{
  "hidden_size": 160,
  "num_attention_heads": 2,
  "head_dim": 64,
  "intermediate_size": 640,
  "vocab_size": 4612,
  "attn_scale": 0.125,
  "tie_word_embeddings": true,
  "init_std_o": 0.0,
  "init_std_up": 0.0238,
  "init_std_down": 0.0,
  "optimizer": "soap_variant",
  "weight_decay": 0.04
}
Each number is 128 + 24 x the weight over its row's rms, rounded and kept within 0 to 255. Layers, rows and columns count from 0. The size above them is the row's rms in percent of the matrix's.

# layer 7 MLP up, 640x160, rms 0.118, rows 261-270, columns 0-159
size [101 105 111 107 112 102 100  99  98 113]
[[154 101 120 105 147 113 172 150 182  84 159 121 123  84 139 145 106 125 110 147 133 152  99 165 113 121 122 125 126 181 115 142 172 118 116 136 174 142 111 152 132 101 172 168 117 119 108 107 132  97 139 149 129  67 102 145 117 135 130 117 142 114 105 150  90 116  97 131 115 120 134 120 123 108  99 109  94 160 137 129 108 180 120 112 132  93 141 123 122 124 157 101 118 140 149 148 127 167 114  99 160 122 155 117  98 138 132 125 122 164 147 112 127  87  93 123 128 185 109 125 105 153  91 129 112  72 113 125 137 102 122 127 175 170 108 104  98 159 139 175 116  93 112 119 155 151 122 126 141 139 124 102 152 155 122 100 123 126 169 112]
 [143  93 112 142 141 124  93 145 129 201 145 123 111 107 112 148 160 129 151 155 141 128 131  95 103 132 163 124 165 113 108 134 114 135 129 138 149 138 118 132  96 159 150 106 139 150  93 158 141 106 128 120 137 104 160  89 158 139 128 126 119  78  84 127 147  40 134 156  90  94 127  95 145 149 135 137 126 129 159 157 109 140 135 140 117  93 157 169 134 122  77 106 109 149 114 140 147 107 160 165  91 133 138 135 146  94 132 148  97 100 119 108 148  93  78 140 146 110 114 118 145 130 153 149 111  98 156 142 154 106 128 120 176 157 116  69 159 139 129 104 131 142 139 144 102 137 111 137 136  88 111 156 103 137 109 155 148 127 119 126]
 [106  91 116  74 113 113  77 136 107 113 127 125 153 150 152 106 152 124 139 131 121 148 126 140 187 114 116 137 140 126 103 112 108 138 106 138 128  61  87 135 128 127 131 159 158 139 133  80 137 131 152 145 111 128 145 140 105 165 146  98 106 105 119  82 152 141 142 138 142 123 123  98 112  88 131 140 103 141 118 106 147 140 136 138 170  93 158 167 138 105 156 164 150 169 115 123 106 166 104 157 152 160 111 147 146  62 130  96 131 181 143 140 110 123 116 124 159 141 119 139 144 100 125 139 135 150 148 167 138  93 129 149 132 125 135 107 143 116  71 124 126  82 114 126 166 109 100 120 144 150  78 122 133 131 173 130 144  98 151 163]
 [122 101 157 145 168 126 102 148 134 135 137 140 123 111 104 138 149  63  96 143 144  78 134 127 104 127 156 133 119 143 143 102 142 145 120  70 126 170 145 163 132 110 112 123  91  76 117 143  80 126 124  93 161  93 142 107 134 137 146 110 134 126 101 186 115 104 108 146 131 136  83 116 171 128 110 133 131 111 126  94 150 115 130 120 104 147 102 101 107 135 118  89  98 142 137 159 141 107 132 115 121 100  80 107 144 162 144 110  93 132 152 116 173 134 159 131 120 141 124  95 199 144 136 120 146 108 169 162 134 141 115 144 162 173 150 157 150 108 121 129 156 103 130  95 148  81 112 108 128 108 115 105 105 127 127 137 118 150 154 127]
 [147 107 122 149 133 155 101 121 165 103 139 135 136 124 110 137 136 121  96 130 138 106 160 112 143 120 128 177 164 113  92 105 129 132 168 170 112 127 111 126 157 197 163 130 144 159 137 116 116 143 166 146 102 167 125 154 138 110 120 149 111 100 129 122 135  86 139 110  95 126 123 149 164 126 121  87 122 130 121  95 129 107 128 133 129 122 139 112 135 100 119 118 109 137  66 143 157 154 119  99 138  95  91 103 143 112 138 165  62 122 101 115  93 133 118  83 161 132  93  96 101 109 122 121 128 137 124 111  94  87 141 142 137 143 168 159 110 154 139 166 146 139 107 146 110 108 130 176 104 113 156 144 155 109 136 184  96 179 117 120]
 [172 105  91  96 130 122 135 154 116 139  92  93 151 108 124 135 162 139 113  97 108  96  93 108 157  93 121 122  97 116 129 151 148 167 125 133 161 167 149 121 135  96 159 108 120 147 167 110  93 101 104 160 159 160 149 163 140 126 143 121 127 128 139 157 176  78 141 146 130  97  84 123 133 130 150 125 131 150 157 113 138 150 134 130 147  98 117 158 146  98 166 169 126 119 169 153 149 114 133 132 177 135 121 131 136 136 167 152 123  81  90  94  91 148 118 157  86 122 117 105 117 137 144 121 138 133 112 125 109 102 101 157 119 166  96 133 153 159 132 155 157 119 118 142  94 109  81 120 129 113 145 143 137 109  92  97 166  91 120 116]
 [118  96  75 133 144  94 156 170  99 145 150 129 102 149 109 134 113  84 140 116 117 118 145 133 155 146 114 120 103 158  94 121 155 124 143 114 129 149  98 196 133 134 133 160 151  88  78 115 153 120 126 137 125 160 159 135 133 156 149 158 115 114 135 110 133 131 123 105 158  85 108 128 117 108 127 190 103 148 122 101 119 116 128  92 121 185 144 102 114 168  65 123 121 103 121 109  72 132 119 141 109 132 160 123 131 123  97 147  88 134 123 140 170  85 148 130 136 115 108 145 126 154 123 103 155 111 102 139 127 112 127 131 137 162 142 109 117 115 161  97 160 117 128 141 131 150 170 150 130  91 126 126 140 183 119 109 169 101 125 157]
 [123 114 115 130 145 141 153 130 144 124 165 126 142 109 111 139 138 154 119 160 111 145 140 138 117 130 133  73 141 112 113 134 129 111 106 150 101 124 146 151 157 138 133 151 143 104  87  96 135 133 144 140 138 112 152  86 130 130  69 104  79 138 102 147 167 103 108 146 124 172  80  91 185 150 114  91 151 108 110 158 102 171 156 179 116 143 113 159 118 121 149 132 106 105  98  98 137 127 123 117 125 123 121 122 165 127 116 121 118 114 149  74 160  75  98 117 121 127 112 128 152 151 129 134 115 155 123 184 147 144 128 156 115 108 146  99 182 148 156 153 110  82 144 136  90  81 109 110 160 104 134 134 105 146 156 100 110 143 125 150]
 [163 141 123 136 145 150 141 106  94 175 105 132 138 102 145 149 166 144 133 168 104 124  99 121 143 118 161 102 111 115  94 113 135 104  89 146 169 183 152  93 146  92 116 121  81 166 133 105 137 139 117 139 125 112 102 135 127 161  87 141 117  95 150 135 113  74 121 140 130  81 131 165 127 135  78 142 146 138 154  90 120 107 139 113 157 123 115 139 137 100 142 118 134 145 160  60 105 168 120 107 141 146 117 188 134 145 113 145  79  76  94 124 116 139  98 164 124 131 123 116 161 119 133 127 144 136  85 147 178 139 102 127 158 133 120 134 146 135  91 101 116 147 123 108 129 103 137 122 118 127 144 126 158 103 152 132 153 102 129 123]
 [119 104 147 124 108 154 144 139 140 185 148 139 126  93 105 104 146 139 118 139  90 129 132 101 150 147 108 123 123 121 112 146 157 123 107 150 143 121 168 157 146 159 121 125 161 129 147 155 148 151 118 123 109 163 189 126 158 135 122 140 140 132  97 142 118 100  91 111 123 130  98 100 133 129 130  96 109 131 106 109 106 120 136 119 183  98 113 119 101 133 117 143 107 144  86 155 186 144 120 140 169 154 141 136 186 130 145  65 104 149 112  66  92 114 139 139 138 112 133 123 150  97 147 111 142 103 146 132 114 128 130 151 153  95 152 125 159 147 126 124 173  65 123 112  78 128 111 128 139  99  83 143 116 120 117 126 114  61 136 118]]
# layer 7 MLP down (transposed), 640x160, rms 0.104, rows 261-270, columns 0-159
size [100  98 108 116 102  98 104  93  94 114]
[[132 112 147 161 109 143 149 147  81  90 151 156 139 125 118  99 147 156  97 157 128 126  78 109 148 137 153 103 130 112 135 110 150 127  88 136 116 117 130 136 169 116 128 124  84 156 155  67 103 126 143 105 100 112 188 126 146 139 140 117 123 145 158 114 114 129 105 106 115 128 138 121 121 125 140 135 161  87 108 121 104 128 148 115  91  73 150 193 132 115 149 145 152 103 121 123 145 127 150  99 107 128 116  80 130 129 174 166 122 141  91  88 135 130 119 150 126  90 120 114 114  96 142 143 119 103 138 156 120 144 121  89 104 137 151 127 158 105 114 146 119 150 143 160 108 181  99 144 138 173  85 177 113 110 138 126 151 100  92 143]
 [120 154 116 121  99 147 155 127 135 115 139 174 146 101  59 156 140 125  96 109  77 106 124 100 151 149 122 136 102 148 141 111 145 119  93 146  71 133 118 157 136 152  82 128 135 128 121 133 105  52 108 150 111 128 133  91 146 137 123 136 165 131 115 111 150 204 146 130  87 136 124 110 134 127 116 103 128 136 119 109 148  81 108 142  90 151 116 134 169 100 147 142 140 171 150 111 136 114 127 139 121 131  97 139 138 107 120 121 121 123 129 153  95 130 137  90 128 103 126 176 111  81 145 143 118 120 169 165 138 122 135 131  99 128 162 170 132 131 139 135  97 160 130  98 154 123 143 109 174 124 126 104 133  86  95 154 133 104 135  98]
 [ 95 157 119  88 151 130 154 161 175 114  86 135 155 168  96 150 112 146 151  98 153  84 124 112 198 142  99 128 143  65 155 111 162 128 135 105 140  78 176 105 110 105 143 118 111 143 125 179 115 156 125 146 114 130 144 125 128 113 132 114 134 141 127 109 118 175 140 136 110 116 119 111 109 139  82 167 123 170 153 104 140 136 131 118  98  86 165 104 129 129 119 115 147 102 121 144  90 101 102 101 118 168 135 120 107 108 137 138 153 165 113 146 131  85 131 177 152 143 147 102 149  90 119 127 154  95 130  84  94 152 143 114 126 125 146 135 136 164 114 151  99 122 131 160 106 117 116 105  88 139 133 135 125 114 136 129 117 121 134 134]
 [ 98 110 120  94 132  84 131 143 171 117 158  78 133 136 122 136 104  97 125 145 145 137 171 128 148 114 118  99  85 126 137 122 126 167 112 107 132 118  90 141  80 154 136 110 168 134 145 167 108 136 134 126 103 153 141 114 129 138 164 102  90 125 146 106 118 142  72 109 107 140 135 132 153 127 165 133 124 110 124 120 156 108 117 171 163 126 155 140 134 138 129 146 194 108  86 143 141 123  82  68 124 112 148 114 189 142 111  98 125 137 170 138 133 139 121 135 129 121  93 129 122 150 166 155 129 139 138 112  77 122 133 133 160 183 132 134 138 110 174 124  96 111  79 151 126 101 115 109 140 113 143 154 160 129  93 135 129 103 141 140]
 [150 121 104  80  86 135 153 134 133 112  99 142 152  87 131 166 168 131 155 132 111 159  73 181 112 150 134 124 116 136 131 127 116 138 155  98 144 147 173 107 131 121 136 114 131 161 160 150 141 150 112 170 113 136 133 137 130 182 156 161 133 134 144 150 118 206 122 143  87 160 150 145 139 123 137 151 142 148  97 142 169 105 170 140 155 148 104 156 104 143 136 106 157 115 153  95 136 118 116 162 130 109 145 111  82 117 126 108 198 130 109 118 112 118 136 140 119  73 130 150 120 108 105 136 140 128 164  99 110 133 126 108 138 133 128  89 133 175 142 163 126 112 136 152 105 104 151 138 155 121 146 136 124 122 114  86 137 129 161 144]
 [111 107 106 132 104 122 128 101 154 101 165 149 106 119  92 120 159 103 106  86 104  86 139 100 126 117 152 131 125 162 120 108 161 118 126 133 108 100  73 119 108 142 103 137 141 128 133 174 122 136 138  75 141 145 113 119 137 133 127 105 143  99 135 125 154  84 129 105 111 140 175 146 116 112 146  99 158 136  81 141 100  95 140 149 129  89 146 110 105  97 116  82 155 119  85 107 113  83 113 111 121 149 106 100 138 127 135  69  88 130 132 101 119 130 171 125 155 140 146 140 148 102 123 118 160 102  91 123 103  86 136  96 141 105 127 136 107 111 146 120 135  78 128 117 121 126 140 156 140 125 163 125 171 139 146 180 162 113 114 178]
 [140 156 150 126 132 116 108 123 122 133 106 121  85 173  92 163 148 182 152 156 175 126 129 162 103 101 166 126 150 119 119 178 133  91 117 100 111 122 117 141 129 109 140 113 160 148 129 141 146 160 175 133 153 128 116 148 149 136 110 149 143 143 131 118 148 108  99 133 167 190 106 113 107 119 135  97 114 126  87 116 118 116 123  69 163 120 115 121 106 136 145 139 149  98  91 109 165 116 133 118 111 152 108 115 167 119 120 151 102 133 167  89 108 106 158 160 143  66 117 106 115 137 139 103 126 147 147 129 108 104 125 146 147  94  83  99  81 142 114 143 144 134 110 154 122 115 108 123 153 118 126 102 122 141 118 168 176  98 142  91]
 [116 119 134  90 145 126  99 119  87 136 142 187 159 114 110 150 146 142 139 110  68 112 145 107 150 146 135 115 140 136 131 123 113 141  98 132 101 103 110 152 132 145  79 145  86 162 114 118 113 141  97 147 122 145 130 109 122 127 136 144  75 107 125 121 139 140 127 113 131 103 132 130 117 116 135 107 117 119 113 135 144 112 150 134 138 111 208 148 125 194 156 133 174 130 154 125  99 136  95 150 142  95 128 107 102 141 111 134 113 159  94 181 104 137 121 133 110  73 137 119 137 119 101 155 117 147 136 141 117 131 178 154 135 121 159 138 190 108 156 118  95 161 100  63 129 139 126 150 149 118 129  95 105 121 135 138  84 123 112 168]
 [138 138 128 151 124 114  93 153 119 160 119 125 120 146 143 108  95 120 170 142 144 117 130 112 154 125 103 167  79 136 170 102 126 117 176 123 103  88 112 112  96 146 128 140 150 109 135 137 122 112 162 143  97 136 115 119 159  92  91 150 174 157 154 123 117 151 144  82 126 159  91 123 105 163 166 100 152  96  83 139  64 142 106 129  96 142 158 126 122 132 131 104 172 121 115  99 152 116 158 123 119 152 137 107 115 118 144  86 135 125 137 153 129 148 148 131 156 120 124 144 128 166 158 152 139 116 128 145 117 105 147 130 119  95 115 128 148  69  85 181 123 135  98 125 108 107 130 113 133 100 115 131 163 108 107 196 163 135 138 148]
 [100 117  94 139  94 101 126 176  81 138 151 134 174 184 132 131 121 122 103 153  91  99 139 116 136  95 174 103 156 185 150 134 110 113 123 154 137 121  98 137  94 114 134 138 113 110 113 110  92 115 122 102 123  98 147 153 108 145 139 121 108 127  79 131 128 157 173  62 106 136  93  76  81 113 119 149 107 130 128 174 163 145 145 104 104 116 122 159 116  87 114 158 143 136 122 114  98 124 150 107 147 126 131 127 128 144 161 132 134 146 159 128 106  90 123 152 104 108 130 101 100 160 118  89 137 112 167 119 112 125 115 133 135 116 142 110 184 132 103 108 123 160 114 136 123 105 111 105 152  92  90 104 128 128 137 141 119  96 137 121]]